{"n_layer": 10, "rope_base": 1020.0, "parallel_block": false, "doc_mask": true}
Each number is 128 + 32 x the weight over its row's rms, rounded and kept within 0 to 255. Layers, rows and columns count from 0. Numbers have three digits each. The size before them is the row's rms in percent of the matrix's.

# up: layer 2 MLP up, 256x64, rms 0.309, rows 44-143, columns 0-63
# down: layer 2 MLP down (transposed), 256x64, rms 0.29, rows 44-143, columns 0-63
up44 076:144144131128114143123148153124148120120047106104175157098154123168107117125054086150154143117193106133127081162143104095116148072068074100106052125148102136155116110132129124190095187167126114
down44 087:081106109148130129117166118114178121175149084110186054111140169133140083120122062173127101153180156163117193099125112146137129122131136140173146189160148098117130156110060160161136120126115064
up45 088:174165159147108145125158182120124138135125111089130090166099109125149107147132074153085155138063150184169113182088103084176106132099128139102099151162181125154153159078036103116097157122113130
down45 094:135183085119137101173114082091145121137144093102091137141182110138087108087084106127201140129121073167116111142186148121083183158101136147110147184112134068136180131061153151127131142164155114
up46 118:114131164094051166110139118104126123100113117154139069123123062141120155164140159098111172200106088153123103105108181148172122081162137110078136168128120107073114085141208090128120135118153159
down46 136:167158145108132123133097091180127098136135087094109114163059119141088150121160105157140123210056122121123165136138161115147110149075090131087131117171096091102125192144136159156047123137174115
up47 099:110112089175144150164156157112120105104099088120096120164189175095092156115112067136102116136082135122136088143098174150076153143165128108159127159179116176087166161156036119113139135135079156
down47 090:164150079151141162168130094088115133166124069125149166147094115119132122082149123125120074122194114135160114079121130139096095114157114103147099062089093145127125165106150176169171069122052081
up48 120:191134140105077131123136174125126120093122118193137079167125162159133110174094166073122085087085115118111157115134149170097097171112170065108098095180172127123130098094133133107094109194117087
down48 100:128112106133104117161089132119077081130180128143132127134134108090094122148140055204151105163182117114181069124104109076188110111149111180150091168146116101098145116180115140138101123073147179
up49 087:111146138094115158172144136069109168130092085097105159129121141111154146185115099097105114139099159153119129094117110134127143192131086160127170124154215116209083125185206111147160128107130146
down49 076:074154081157103169140118154083124099105086183109075198123103111158122130127116129109109112138106154105077174156158128108021097118158097130123178098097135095162096138140148122126145084103104089
up50 115:140139100163093099101104119103169138070122094110108134116184185137141141109177203123171163132215159104163094139195142159113110083113139144160139179153136104135135132105095118132091063116150117
down50 104:142134102121159120139129099144135151115141097145138090168166157177122208141116148132134193105051165135109129051175149096112096160138148123119139107090122182150142108061186172151149089117131088
up51 094:189141210119136169074141136131085106141078162109073148110090066114112167142147082128115173080140123162117125102140120107157118156137104149189078155134109154139085131129132143094083127147077185
down51 093:123134131107185105155177118152146141109160128123119069149061101143128153155134120114063111116053164125135218099124116178072104188094136106126141127078119114156074135124132143133075109126168110
up52 095:096207140125136132131081113132111087160167180127157108088149144156149119073142141142103140160148116137142147143147057157104074112174137117118121170095135151072038144169099110153121089150117067
down52 093:155186146158120145114103070146170126170102150179124160123140129177138147147186121138118113145161153127144160148096157187111099165163152145083118158071189125136095086136109167139197139116063085
up53 094:114190157191110132076156115103102174142106117098146207171150156190153084118119179135192123130144133103140104072180078143121118143127114142129159111072183178097134090112126142140116131141123125
down53 089:117108114134124097112132075122092146077064150141116183113191131117132129144090113123177088195164193126157099113216128127107098149141161101187105088140144151156107136175144151119153095157092144
up54 071:196138160162054119092139134108118117141143123085152128145127188080117108149120126142100062105119106116124102124135139111049189143124133139208168145120094165093138126145071146117134104061095147
down54 071:124126182137166179157181079085090077192118144105129132083155167107089152096134098150182056105145133146174143132142151118116107068143125107111189118155140144110132138094162142118164119136151057
up55 103:117161084181146097091142110130152145138204131123151107127184099073117133130113096186130139107111142123109085150068135166109122142174144121146096123084086204171130141166141147181059148088155125
down55 104:066169156146127106122129116147135162127113156150141126162177084084169150149065151096110181124125160113121130182161167121122143161090123129145136055206120120154126110096095204091100159119117178
up56 090:146124063177122109080101135128152139112111110037120066080074106067134110096168130118116098134125139130127093106195099200124130121136143161137145097103167111161094152102123134177111093109140080
down56 086:130141133118088138198145073083100115059147135177174129111122105079171115151062144137114125092119113160065154070121139206150120148129121085153132081126155100122159115120125097181141090124100112
up57 092:122118139147097120145139118078089135165156060138157134122098154158186153187189154108145161090181168077153134131125102172101143068160104093145109127134151157135147067094117097177179162120123088
down57 096:129126156087158149145091174085106169122169161148066138097142076166121164127147104111145168132154170148152118182169161104105137137130119121118201183162178116166106145156153113140129150086147215
up58 093:071201116136123174163113086146114102102137080136119165187129136085179102144125142084137106132109119128157075119131201140055118167189145111160151093163107147094117097082166123138143159127144154
down58 091:185097215131109118114099126147162136136140125149074134104061108096139098101072161111126108101153146168144132189110117185129107054119114159167155132100154088163134125111150109113097161163060139
up59 087:124137141130162105114135103173093111087063156157095167108191150062054097119154174121145114102117138112101119092131119113104134099122097091173156088139067061162108109169155117104185119154117159
down59 088:171105141116139124139081110185073163147110147143078118181145159104117074138159118089132117135114128152061146175096132057151113130120114144117136111145053054133134150154173172108106169072136118
up60 111:114089113174089171079144133161099145130123121150128088148042129047165156142133099090140130160140174159086084157132114126146148107100110144103080035119148141176136139139113154089143155099151154
down60 107:064128137093108130130128111143148137123130101139120156200098108193134175166160119214133130105175141084163096131068159128138175139084111111145094168152102145095158107104143110079203100112140136
up61 093:134125062094163137147100127124123180098225111137100085128143114114149207182138119164115119132104187072092106100082105168125114168132109113107136103126164099111157118187128090098111099117165129
down61 089:155158140106114171061142136062142162140149147116172109108127102128109185121124120064174112127154116129167164105205131094125142144121157184160123094133192106172108125077151176170093094115120092
up62 088:140108127148111108099151148119131194113085203071116126179150114102151092147099173116145124144114087102077084156145111126101107158192138107133110120054148113182150098167115093131112128042130119
down62 082:124114154095098136115067062141165137144152122100132157161116135130207134084113180027100142149127138131124120108099149140105161173119093147161113086146049133164146093151125081122123176148141155
up63 117:152160124115148133095138146113142127149104119119172144118161174113181166151124185087082202164099101173104171086120139087135062171112108117091140073173108141108062177118153155173124125159149124
down63 110:089115134193188166086129084119160124167162086164093141057158121089129161129128134092100142143150119120124135110119129161100119122112104061117175141117171127075139127168146201192183132114110100
up64 097:114044143125100113091137184119103079112121107137113171120068095094145119113153154133113208154140131108152121161133167138124063113148100178142118108123178167107113126134059102145141093083064112
down64 098:107151116121148101122172122130063071099200117114153132132102127196147061099095116121132115158165137155093155197066133126143137130154120200158101150071116125169095139143142168174124100125091131
up65 093:106045121166141140102187201156133199083134138176111143174165139163096102109063067090139121129099171155108139107114164120141096183095113161101124133129095128118145143123103108145132098082130114
down65 083:132145118134111081142118115114151072134139097149126100155123117127141127115120233117083113137120116113189167124112148138139134093066116076150073070122070096176142084165147093187154132175153094
up66 088:131125136129161140106126113132103130053125156135141128118160154185081115177139074132125147121147181136121114186112189154119106102068115059081174136137064096118125105187164135144146108133156197
down66 090:105169177127134174106105176145098139107131072125136111149131163098154081157175153153144175105098122141175146155128066180110139075106102150117114180133135069146090112190149182092123145065132150
up67 086:181127147195167099106128135122140102168149126133117105142079140138132156092165128076127125175142078204114116141111031152146153152095108124090075087137164166129136124124069082091121113137110164
down67 082:160138093117099139135152081115091135161115086087137104077135130165166173119107173168117188076145107098143098078168166170056110128150063142164142173112088095140142132121146069148092120116133163
up68 087:111162062098133175066141170132115078117074064134135132143132119108065161113093150090095142134130165084114117161136084106172156127120106128198127143140107143111178128141189176159107139134070143
down68 108:109172121167123130121136116130142141114071156130151142114131139134126197068063135092190154120146127047103106177115115154174072120131173090079124141102137093103158102176163134113136089104064134
up69 102:112173186128118119196165143101133116103093113191107132115121114089087116133110181121143116126117140107095133136088152146086078160170143125064226143146108158079164145067140095101142129086131116
down69 096:145172039175141119112135152133075083165156104129085130140120158170123138135179139125164113105148131154113157142123123136218123119065078150088102156123122116124120160118100160103050099131116183
up70 078:143106173107155172163125147146071130189134174142109123103075164113131173136157100102176132093122144170133058128100160135160151110120087212127122137151175133168129152073089061151126119120123161
down70 083:136124126090074123061089079114128143145107135179100129096138146140115147151079113124125171126148116091167134100148083164058093183141106082146106115132160152153081123136219116144192137113170152
up71 100:126096127119173127068136115109120102106181120137136157106168159083124119058125137181168176091165096134106143098144110141112158047130084078119096105104108133129134143082189120101124123125125036
down71 094:124067103115125105143145155147152104086176150115128146203139169121147088040089176175188154091109082139114114117145157135186166093106129104096154141096099133124162117141092103131091129149111073
up72 104:175111121151105064089144104096095111105165149124168140162103150160129113087158183183125083154141109136133105132092102146189146075085149085105102111186094100116131128060109076131160084133161162
down72 093:125131091131138162170140112121142121171086136119120092123110156150079081155146080164122165091120120131127086095168170184159087091134080127120187142091159132131225118120172091114061163110111108
up73 084:147148156153178066149114162083158117102160094141112104134155172113106148101093079140145128162172132184109079171096134190198057111138103113145122089145156145147150055132150094128114147149105140
down73 089:118180125136075167114135145139141149176169087116121124113129110099155153126141156135069126081138098131133122179131137107137061088154093101181107109134105084182128129006149153123163093119113098
up74 092:094097153162103123137164115067101138108164129159133120132118117086067175114163112075129157145204141162133136116146157050130177096102123164069151149086148058111176141144127144121136116096080141
down74 096:061173084093160055130172112210124150109132128126134044122151135101101172132146163139136109118099160175147122106118135090132151107135082167098133095084143088133119139169124142170162130141133192
up75 106:149143097102102126094099080128117126036166112134146068102113117157112129190107130148143166131069133158181120130035156146135148171114127183120117124098117182118162117124175116108127110189113133
down75 103:145120098151135074055156130121101084143117166077092090145138184085165103121136146101149116179164161126123126133187142143174098127151125129097089105166145099154108133126105180145089152142069214
up76 085:132138071135090159140128115142127098090107120075087152148174161105120148124095148120125109156160146212052079099105092153100136156112121143103115133136095166163198098131125087144096160132104045
down76 088:146031126188136079136150128105098153055130128109148131138121138060134115111089164103151147077148110106126139124080141049122172141163081152128128120115164052111127097088114131131106113105158136
up77 124:142116109125145144172153192120152133118102127145147171143119156098133095127140060101144110144120098060152106178133161154152106095235151136128166130114095168155123183119061128111127135057151153
down77 120:129142108165124139079154190093169096156117145090107137155119144101151098161160145152122108107120145127194159165139186146140145034169119129115110083108104142158133198060100097133123131185124160
up78 093:131070151148156066118145160149119162079072103138125153128074153154107146113106095116104157154081103159114093114171099152095100121188146145201096107101102148097144129194169089163160145077143112
down78 082:124145183144115156113172128126090116119173189122131129166090138167138134113168122148089117133068120098080117168114112134059140148044112143173105147103129143195119169114151160199147098096096096
up79 099:117122132152128126096161107122097146137149159164095172146173145149120091136158124097178128169092076147127110089153084156147085153099038077154087101112124085091115038127113155087176137145125119
down79 100:151144161100145084091149153135091154129101097120087051150166139147144151116138142136131168160153122194133152136133154102158056128171180115117158180187156079142128112159115102137056189098125137
up80 098:131142141101078168109146148101107127115159132128141162093125129212141106058108082162123183181151150164163133133122100096131069132148084150123121105085125135108116210105096166100143120077166074
down80 094:087137171180137155125135126091116060165138069175130116164124145117184166129089108109096142172145139118097194178088163164142120107145146153154149099164119127139109098118113088132096083071067174
up81 088:131132112140102123145086119105186112071129110116170114101150139131128142154110082149159182170139103169101141096195154077165126121067110094096146121124132141192147076211123102178092161155103107
down81 101:115058104110074118132180117091116102178108107103177119150147165175119125101117080169138093122177176162126142128071124146117130108158170136102132138142143105137117130015100145180098118122127082
up82 101:129184105113124129155197140082151119150108114134058147085182088112108159129085125164147154142158132133097119157085110154125135116111044079100153162166141170151172152120104082090147140164180095
down82 092:126139098119115075169165085146103094167110124127095125123081102150156143132176149098108086159123058128186158233104154130107088121156168150125184137139149106173099109104142122099148085162131094
up83 101:132128062132172137123120147167083142120162093106119174147157118123053099089099104151102153155083113099148080135174100180128063195198112169105088124128111166149121108159135131128077112110153128
down83 108:126097100195142128142199112189119116106183107119132046138129099103115159092137118155098149131143115146064134104142117072069101118139077198151124145156080106119136072160132136103094147101128131
up84 118:163137152127097177124162110086127164056115105162138179120171166130112162140150140126167163118163086149079124110086212122073115121186144112131107174090112121067086163094139115109123136109083116
down84 106:103135072152119192171073119134087139154120067161148107139104107157146167147082144152127163132229137142119159113157049171115159111136138188151085116168114159141113104137086116124122135148135155
up85 115:158153158148186166121149169156137051156169182077162136168105121074153132130139134149104114139099157142141130181160061129172068160133141092129049149136127100109114194132122128119100127154140134
down85 106:168150108090118118143136165158135108094056117137108095148121084114108124104115123142145126096101092183163109141159117145160142122197105184099038130108148116095104147129086174123103195127116208
up86 099:127135113122142111118129158139124167167119119170119119178073120087105135104211106142224136194150145083154105150114109138121158133140107181068120086137108110104157118132090088147154065147079104
down86 095:140132115089129160141120132129078080174187075151107133136099158121104086123134146160112142089077161122175145183040132099153146113107118191167117152078169123132126174104116100158137102091092074
up87 080:072115122135084157145156155128116092197111162122136157142131059127125129081205125165117146104089135124142149152149168117129137171105168120152090150157104157177109055063142143178149090123174143
down87 074:167179118106168120075142163116156106085057109135124156100149126101129094097124145144186141102086098227102114151140113150140111067105105098119173116080100167116123122160166114070144161154111152
up88 124:134148145132172089123142112149106157102164094150181095148168149153125186108080114141134101140120110092126114131091081197104091135169128150144063174168097179084144119134145045097183120159150118
down88 112:119069109136156122182120113184166183163130119146110119151141123143097148088189159121068189147114082073075124137168120157109155137127153091097124136099132154135117134111183111142190116149147048
up89 097:093084113155137167112134151099091058135124129165079102136099140097125125132078148093119166153072148166151159093167151160090111059170109112130133108121107159133179160155058127139150116131081055
down89 088:098091162118130167124130090119090126158114096105123093135130127190116110136132114118140114150100117168094116186117182116148148194060204168085116169152134079128158135123142142180174054113089149
up90 103:162113109136089155116123112109098167060081150189097117152135105104112112161082158153095136096177099127210108155170177148156108162190118086130155144165122050141149147138120100157121155136113099
down90 096:132118143156104153107147109158103116151108146120134130109126097096103112069144169161131135151132048163184088095143143172126135067138121137076212145160157148160183133171168145158153140145051095
up91 087:138130133101098128120135167148131114114100133123157102160109109099083097108118125083103078093070151120139097153122112101105130155121103051109168166112084146100158165130184085217066127183086090
down91 089:112106114082062136130111122136200146102151202176089168123134114153153123139095122145166182122158096109085105100170178127120080113168126128136072143138120057127091166180122151127173139124125087
up92 120:090062146109117175092095139128074107119107132142165090175045148065168126158077125121152155169138107119100063084128119127154119124176145101158118085118125127162106162141072105117148160113088160
down92 121:073109154116091127103135103118125096048085151097111101140125124177110141139064111065131139147127134163157152157106132086096162171049158109130098171147158169121154116114182172063144144095143124
up93 093:125140144190121103076184109131115105131103136105152109076124129081127158075135167071099169130088087137105185112176098163147113158152136185080139199129192127092119106132159116094098112166130146
down93 096:131128139139177103135114129140107163107097038101107063151161141132113135109130137155135133140115151101085139098070128140167129157102086149094084172083163094098138151102093159200199147169077121
up94 093:107131160137138094131055130106129114097168148123099078108125076146149167182106093137094090139117097196149119174150159148085108133120188130074165125185086134089113120189140111166119066102113124
down94 092:151143144088130177115127116147139085146155066136142147111190143132086102119141170124153086149140108154160193182097121161157118103177131143112124149123168098088175077149100093201153090088189132
up95 090:119148127163128144097154159111192115185098190144129115155096090086068111179162121097114100130126151128139117132115122109089119136074120136146189127164110081111081145134077108063130085073064150
down95 081:163190063143138097137083120112144152176141153127091130122160176130124087116175098147131077100127148116148207117102181133136070135090122137099139208097140114116114090122164160150127122103080072
up96 096:149175146110135167148157125156126155159120102104147118124163122087129104145111113114147103101122125159151081123091091195105175129147127148094094115144128105158171128021130149043083121177122059
down96 104:078124122106160134193099172113104153098107142098145158103134141193106067116126148127162113161126106161089143167130166079128107119088126101145131144063164159141096113114089107071064142150161052
up97 088:125094097125122138135085130087163135173122105078131139148137198109084116120105110118134082170069107096119127124113188109181147213139074130153117126111089156150060141132167063094154162127113139
down97 079:076086083134112128175117123092107124124107089075097091109086101172124076047149140137145107150137146130111155122111124135066102192114080085107166139117157118138183168109151093147183162154108091
up98 087:080132089099087137151120105172069172132127133181158175091155158117159165123191157092140082172149143112143207137201176111179096087140124119126091161162107155158123132113121125149105139131134158
down98 089:152179146165179144142092121095196132082104107148084112126029155162095114141180150104124123150159180088167172090115116129126106136125132086152176105142147101126135126187160166164129099115151155
up99 095:123099136095120151115060163156137113087073102187123157136166094135120117147151139183108156147116177152104109197072133108165130115164095105146126100124133158136124131199119096110131057058164098
down99 095:127083126145153139108154145102171140095147114091103137176156144156114131150147165119153093123152151115073192186113153133151134141061125132148044099143139149128077072122134096169078055093155157
up100 099:128174099131093123172106129126148155096098178184155153117135133154125156145104169144111106216091092076149113142161133105110116142127083131143209168136133119207140146165083096158147118191113120
down100 106:146107148130134071109148080151108100140125157125128126134118155117156129124095147118115105204177171159119114170076081141142136137171152158151116176113143098130082130128078144207205084208133134
up101 100:155080161146133146146069166154182117050073127122115110164173142167134139086100093157128076162136128155128062168136128160138107183137147116128150126122150146089116145137164103083199146143096179
down101 087:103130127196133115126138144133150142142161142110135131170207133119143086081119121179133067065177129173134112218119170109091165112105106106103134139098174128143141098179170150147098118094139077
up102 097:106134135200134098131098109082123058100159156129135124160164159132076142150136129144115173145183030126169147165141173171177180111128156129134114116089128115148135090119135092177164112137161168
down102 089:109114181138135171107076158142145157085202101108124115129094153115100093151090157113118140101127159121113093151148121164143128090098078095112182128164134038132117163199156123126181189105116142
up103 089:142130106131212124118126088159117155159171167137150142105187112044118142149124134141207078137089182134171126160154129138143094157144160111191163152096128150068165094135165124136120117106139152
down103 088:164072147129109179125158190085170079136157101151148135124169172099154139140125144173113104147112160116229138154126148156161081153107140103104098161184194132141126111125089153100086129107159144
up104 101:083098219100093130101149093105119079152141148136071180070137134087096124150150162122114100159155063085151121160114118169162177112163117095093135123179125117077142148137161099135114117116073139
down104 103:108111079169168136152143164098158070121116126142151154104102156130123037098140093129162153122147114080131155145125090142146112172196097152113188179115115129138134131138087149192190175175129122
up105 098:114138104074162126117115166140074126115179171147086142080070125122121100156111171099141134167184091078121138149114101146188135138101091124096163096103134206131134132093117189123117085180133083
down105 080:099143139168129138137136161087128186192110108148094154116128103148167085107160069159127110116108054140145123158147166169134104127170095154094092143128134116187171148164114123139181079208092103
up106 101:121134102093127185186169132162076103110124134171180147156137066086119156131123123158099162164126190111080140185159154095129142133212080140145130113157124109102138147128072130124148093134115066
down106 106:109125155116173102128145151154101133125124098082143093149150134151121123143125141080050144077150113070086125140137156074151152111166105223094106209140129100113057112113120115146095139077130141
up107 071:138173096124181189128131120171110105131229114083130120131115182109133137118182132143077163153138190098142169147103054115090126181124103131159097098077163117092136133147131119146125126175125137
down107 067:183157109082090157061117112119136136075082130181155095122137078181100156140093120127143140121065110141186115109146146135138160150121101182068102152083138077193100131145166134139110161146114156
up108 121:184122099144115138117068082072172081135088105148122155145151092112154112161198084060133156160131112168139110102074119121122110148110102103069133140090139143168138168142126099203128138136076119
down108 134:177152142142118122108101076126163166156066125180101135097138129138137122098149068170174108095163123104176153071067154166091139151113089129090181152078173080105155108142108132136137177125134088
up109 104:146111145151117102090175128154115146132134121123147144102129165065115142128120037124143114119143165107139135161181129167076111142104173126158199144166089130088098124168083114099129091101096226
down109 106:125199202118177141135181122083108064152119084131078175109157165146132107137134072170095106124108103124141128152102152186091122128170117131115143099125152115119137163161145166164161126142082056
up110 099:096104130191078093142132146164164054069133184090087121121177108064120112149176092154096143125122109082119139151134091134115123150155144127086159078087098119134114129182157119073153132178115139
down110 095:121129151133178141184141105119107147152125165134159131147155145151171146136177173059131104137155091096135165147159156184097115095147056103085070090159129102152149124098175080110087083135153071
up111 103:145095091150185122128175082100090140080131134213135138150143133165065187158156100150172119141094117162137105147107113182145108072116105137128116136136122167140181131129175096044094121141138126
down111 098:174144082141123068108142101088124097139073075166135089060185143177163168172139160147122125135127136103135199157123140153125086103078122127144134166106133158118126148076133105118073143102064115
up112 096:142104152077114149078144140105124120085122131066112198135120125111139176139117059164165098131148070187141091068169168127131144150146113160134163095137122125189168065144095128070119109127138123
down112 103:052123047099127153127078163119145098143166116108095111109089137124108153169107139131169109132154154169119148109139113159146121145079180167147095185085149147204101131096085144119128169079112168
up113 103:129119138106063101149189075129158152077128134138158118162079116102097165151147096047137130131120125165133096105116173157148139109133155139231144115082138096137101133193158078102160146133124134
down113 129:131113110072140084150114123198152103117158119108123142162114135100168131114122073101076100112124093138163172117141190141148107184056128166157146154134118119192186089119138161168148190125154090
up114 094:171092086121133052110139149095134155094122145105116151162109152127079141109178132112131073125125077147089093114141143137165167099147143111153129178134121186174059100199105197104118128161160138
down114 095:135177132057171103163130157117088124120080109087115134130149110150127123151139149207110172120144108095088096077141131086134131183147170085061092147188141167139120137181088141094120136158157159
up115 120:135109146167144152117157141200107152053135165088144148103172098130142126158168124145167080128101137161171092059150083171106114116090106129160148102182162123085146158068104069156144121151131107
down115 101:090144091109158091129125151101141092140054076147151137093058091084126062127114129115120133136137134155142128115135168112069108166148158083187149121118137103153124108165158119171183078157197104
up116 101:133154105087167092090054143115146080141194079128118130120097137127117122145108178118093129110158134140117116190196134067140118109102125092143143085137137138085056097122166077175151122177156111
down116 089:097104111145102146161122159126105167115144093130054122181178101116112090104099115128171109140165051152164126145137175142127186087102114151053136117123138159180147158190130108164103145129143069
up117 103:131105150134113164099107134065140073160140142084151165147104151181131119115088028115206137181146119130147129143146093104125083135137097111123143093121123128063143092107078166143144074140153087
down117 108:131110127110070119142127187188177148131163129182139110185136114066128106106091048171093162099140087137120160165152145084152140125115149154114146141108181162111083133121178163112119112083101170
up118 106:138059152119075164137146092143141174170116074146095106112124068084139143138141159137148161175099148167089087096117112108123102113185168089093129093093120141110092095079110121180126100112192166
down118 124:170125094143173024129110095154126170132090118130121122129099118120109183099101125139158112134160111070148132108177117132060102109110107107133085143173118139080229106114128133103078126114113158
up119 119:160076111182150086177133112128108144158174120094128107105153065103112078076198137072123110143153168127091087113156117098179093138159122153116106107118104170152113107154107103130094196132096079
down119 102:131115139121083099141128107136094084148120169104092112134145127171134111058104104163080122134147127181183191155101108166181107106159113149147113072156179161161145111159127126130107184130046178
up120 106:075121174139130143112113147104113150103144110115125128148106076121166129127142109151183100146123194111134079107063125169132159176104110190152086162106075131105099122161111160146184077181201117
down120 124:138093126138091119132154062143132175138127103114109089112136185136174155125122142076141153139127101135208129110070145119101138126073085103135123167163178169097107143113069120102215152167087129
up121 096:092133103116147123135150095069172095107103085156145195116133114142070118111183094162135134176092087112172133130125126144130090127142089139155198021138109148140123140121122085102090141132073113
down121 092:102124114180173099163174122134146059139140109111113181092160119161165157127190100110091138167092102155153150133100142167175108164125085139111124154163142092139163126108123154104089193091071068
up122 094:107108151141112098114164180121096136129151176139143144097144120119145103076105127135049152099134119093072077155132119190091121143153147165149089163075152085098104142118151121065172124143052077
down122 096:150071107144139036163125095159158130163070145115137137166142093106128095083143099198105074083179175086100122168101146124151105091158105106186137111137125135144100128127119145156118096099085098
up123 108:096127178102067150097086106094135130124107167120167150123186081093203141095124109145188123102158107138119172103201166168074142116145117126143117105128126113128114062127135195114149148112084114
down123 095:147121104100111059150104126097102089140119089132168206112143139137087079098128152156070131091099148107181166173120098188150081138137122124157161079115101141135180131165159139127094104108154061
up124 090:168084072147128069125177137151074138118144108122141147116123102150077129140197127077095170096146076109105130074157140108137130124127153090084131142085137126164145170080179110159117054133165165
down124 096:123139166121157171107116139096180132131085123136097139167151115120179109162121091147176138165120130124126143122166143165109139085093091118158129160146147176048124087168090125111129245130130186
up125 105:138116116104098156118059136096158123093102082144137140171096107109173132171137106116156058147127126117148132139111174183127171142207186126155170122109160152161171115104087205102157091139099125
down125 095:107140167140167086146077168105158147191173108157127116092157168094100179098152167117093117114081132145126136084148091167145121068108078154124135131110166128227126174137143126138104159128105087
up126 098:125121149151075103172153195112108073118147136154132167156138106115142109152170095121112179120186147127091123176092111160134094163119150134125047109149150148109057065171156163172109137097132163
down126 099:055125150149120086170176125174145135129196129166108148141142145118108135147152116147136137181152134112123183182074117078167122127118149133121142159147219075086100145120128134097123081122152195
up127 089:151165177121127138081111174119213076135114106060103131105138100141175101127110135134085152126124162189157112142081079168157091165147104103127150153141155149128099073136105088132183080123089122
down127 087:161097120156092174143140158141152161196141124075143124130136094159159146102151110148102112125129156142159133107086213116161043120131098102110142136112122171180138124123122057142069160097103072
up128 086:122103078130107086173131165088110104133108145131146176135141122157080152141123142088195173223122145185131124147119162092104118117074197150178127124133090127115203119116171155132123104131153142
down128 120:107163132104205163159177199141128112121168093078171104149131082104123144148140107117115107108117123157121148078118058028117161172090163129099131081151133137137131108139105132115118094105159165
up129 115:149095100153121089139132175091102131100152131140134096129181116091107117217174152062091104100171149049126172125147117131109142112128140127168112104090158077135130100129121079092152112172193140
down129 113:150104142136083160152125066148126129202171146127140148133119100118138144106082121134118122130155105181152074072174093156183168112079117150092129200112109190137164108070118147108113177157097127
up130 091:135140146111105181117205104141092115119114123138103101106168119139099158139179100102105084131095108091117104184110107143184103178119163057100112163084125176144069096139121108161162119076119070
down130 092:123152112138130139082141021146170102181056145170142092139155122176140177062153158125112089149159128132092122120130110111110145103098127061081154150092139144142112147134133102120187144096125089
up131 099:102110147138075184092141139154098110070122107112085137075149105103169132148146201165136143125168173170106101198199170132134141096138144106104130115129198189136156142134159137134156164146135149
down131 096:117063129142142125194130156148135105153190070103088102135137134129151116080106119154088140072124067117101181167171153159107134101134152178079128156069126127121127135132174108103206119164107118
up132 095:163137075099112140055139129116133141107159140177122128076121151112109141100106155146116114151078124138143123146065138174183137082076134147207143131121117188185064063109123086117152114150115128
down132 105:105120104133110172132165147078098115099110144118133063062112113159195086115145120133105147115119091098163118161125144119185132103126077149141106101162152133148142155110082081067027159131091117
up133 104:194100147076123168110126153148157140083099089152065193117167077155131168155150109127129149121132119209161121107104129106100120093133120117083117162102125142105076128110209121157189148118149134
down133 097:075134133104121173098117199166156103105149164084109108105175169167131138152137170156113141125158146110149195106093124072182127140119128199116135157104173097081140127150091115135157193107079138
up134 128:169059083170148153115126126118153138089122116169116136153106149129119089126112127096121102137167176070139183091111063143153144125113140146104142077127101169141112075097143141063116086216120175
down134 139:101171150140106137164086110161121123163169067089097141136114159103157117070076154174087094143125138190091147150140159164213120133163164139129121108141141114202149087086136160118132141145161087
up135 100:160133138142083142071129131082139133162166088087116140156154147163170103099137107131133105212117146119111129182136140072180134103079079180083096126145072097104122111155113110066085163110097142
down135 093:128101123121186123157119123105079066138067110116151086097132102100112099151113148182102186152124125153210071091094099142099116122145162186111171192097147141147138158101113107120165152127107172
up136 108:090140096136136123106087160149075109095118102175069131148138057113142142174107054133146140096116123155138109090185105168151120124138118126174165112198145097047120092136130158138180139153145097
down136 090:123144081148097113057103156089166097100111138132142164129119126122125115101147121146095089145174153152138104196171135099170117115076116175122190141163129086143108124166145165193120087202155177
up137 096:078142121118171173066123086078115198123142105057105172141118102113158170188131143075105166097138192113088113132144097102126127108113137111139171148184143091119125079132155155101127128095098098
down137 092:089158159054131116117129112067112131122107123161120166129122138140058094109135154140147149098144056145120151164073150199137080159179066082110164165131131129129094065136130106149128134156167114
up138 126:123185124160103091141144122107109082135142155167177139112178118139114133049115148096199134182135126157091112123146154147169184081141112153185131140151108089138173148156153083190147125178164135
down138 125:120141129143088156095102221070118120135110111081150161132134139106141133108122186120099127152154154097157164123168198087162159091102114172173130181137158088135182098150092158078140159164126108
up139 078:150130103130121080101160108145094070165108158167082144103130114122130112109156101181124104172137184134059116100172137113123129123128092202135189065142069103077087109126160076115162125147117141
down139 083:129181129174060105167172173155109090112152135146127124120141160158111108137100133159134119137187069109123114155111104050053122119143126164149152182156125138138122191162119152100050134138157126
up140 084:161142169079076135126142096092128154152111111122112086140117127157088130087105120146131167135082130073165114111101142176124146103013110144108092163159127111128169173092119136153120144191060143
down140 086:102123126150175137125143145121143156106183164146177180085174116126132171155119120115106089170162116154096133122109083149117072145139190149145132124186116085100124042120133118116058118075129189
up141 103:136095140132169114099072151092082188092074075115177136124132111093156060099130099179094130145114127147165111151082069095100106133105079137175098158088110109115123131184106084111121140117172112
down141 102:120079144099089168101137080149108120129096051145170127099110111079169037180127155101109136106125080161152109142120126060109086144145137136187131088108087095158122122163111165112156107155143146
up142 130:135140134098066132120128167088148153150173155141176155125153174088149089121144187127107112091128110138122114117143144143092172160071104124116150158170146163116054176044167131093061115113137154
down142 127:076097165147116141093101061148151127081117099165066222148177122165116134132125119126138115202129092129146117090108121103070117164093095058132185124092155108147093135151119132126116142133126116
up143 102:185148084131081148064122177116160132101130078193150227141121133107074130147102157128136108096182122149110116181177090088154154163080125150127122162099175120119137117134115120119106115091107114
down143 114:121122124135187109163070028156103092116181068141144110159129078146117070107116122137117116118162114119154148102153104180159145160144167136177120136185116108090142148139143114162049154140134142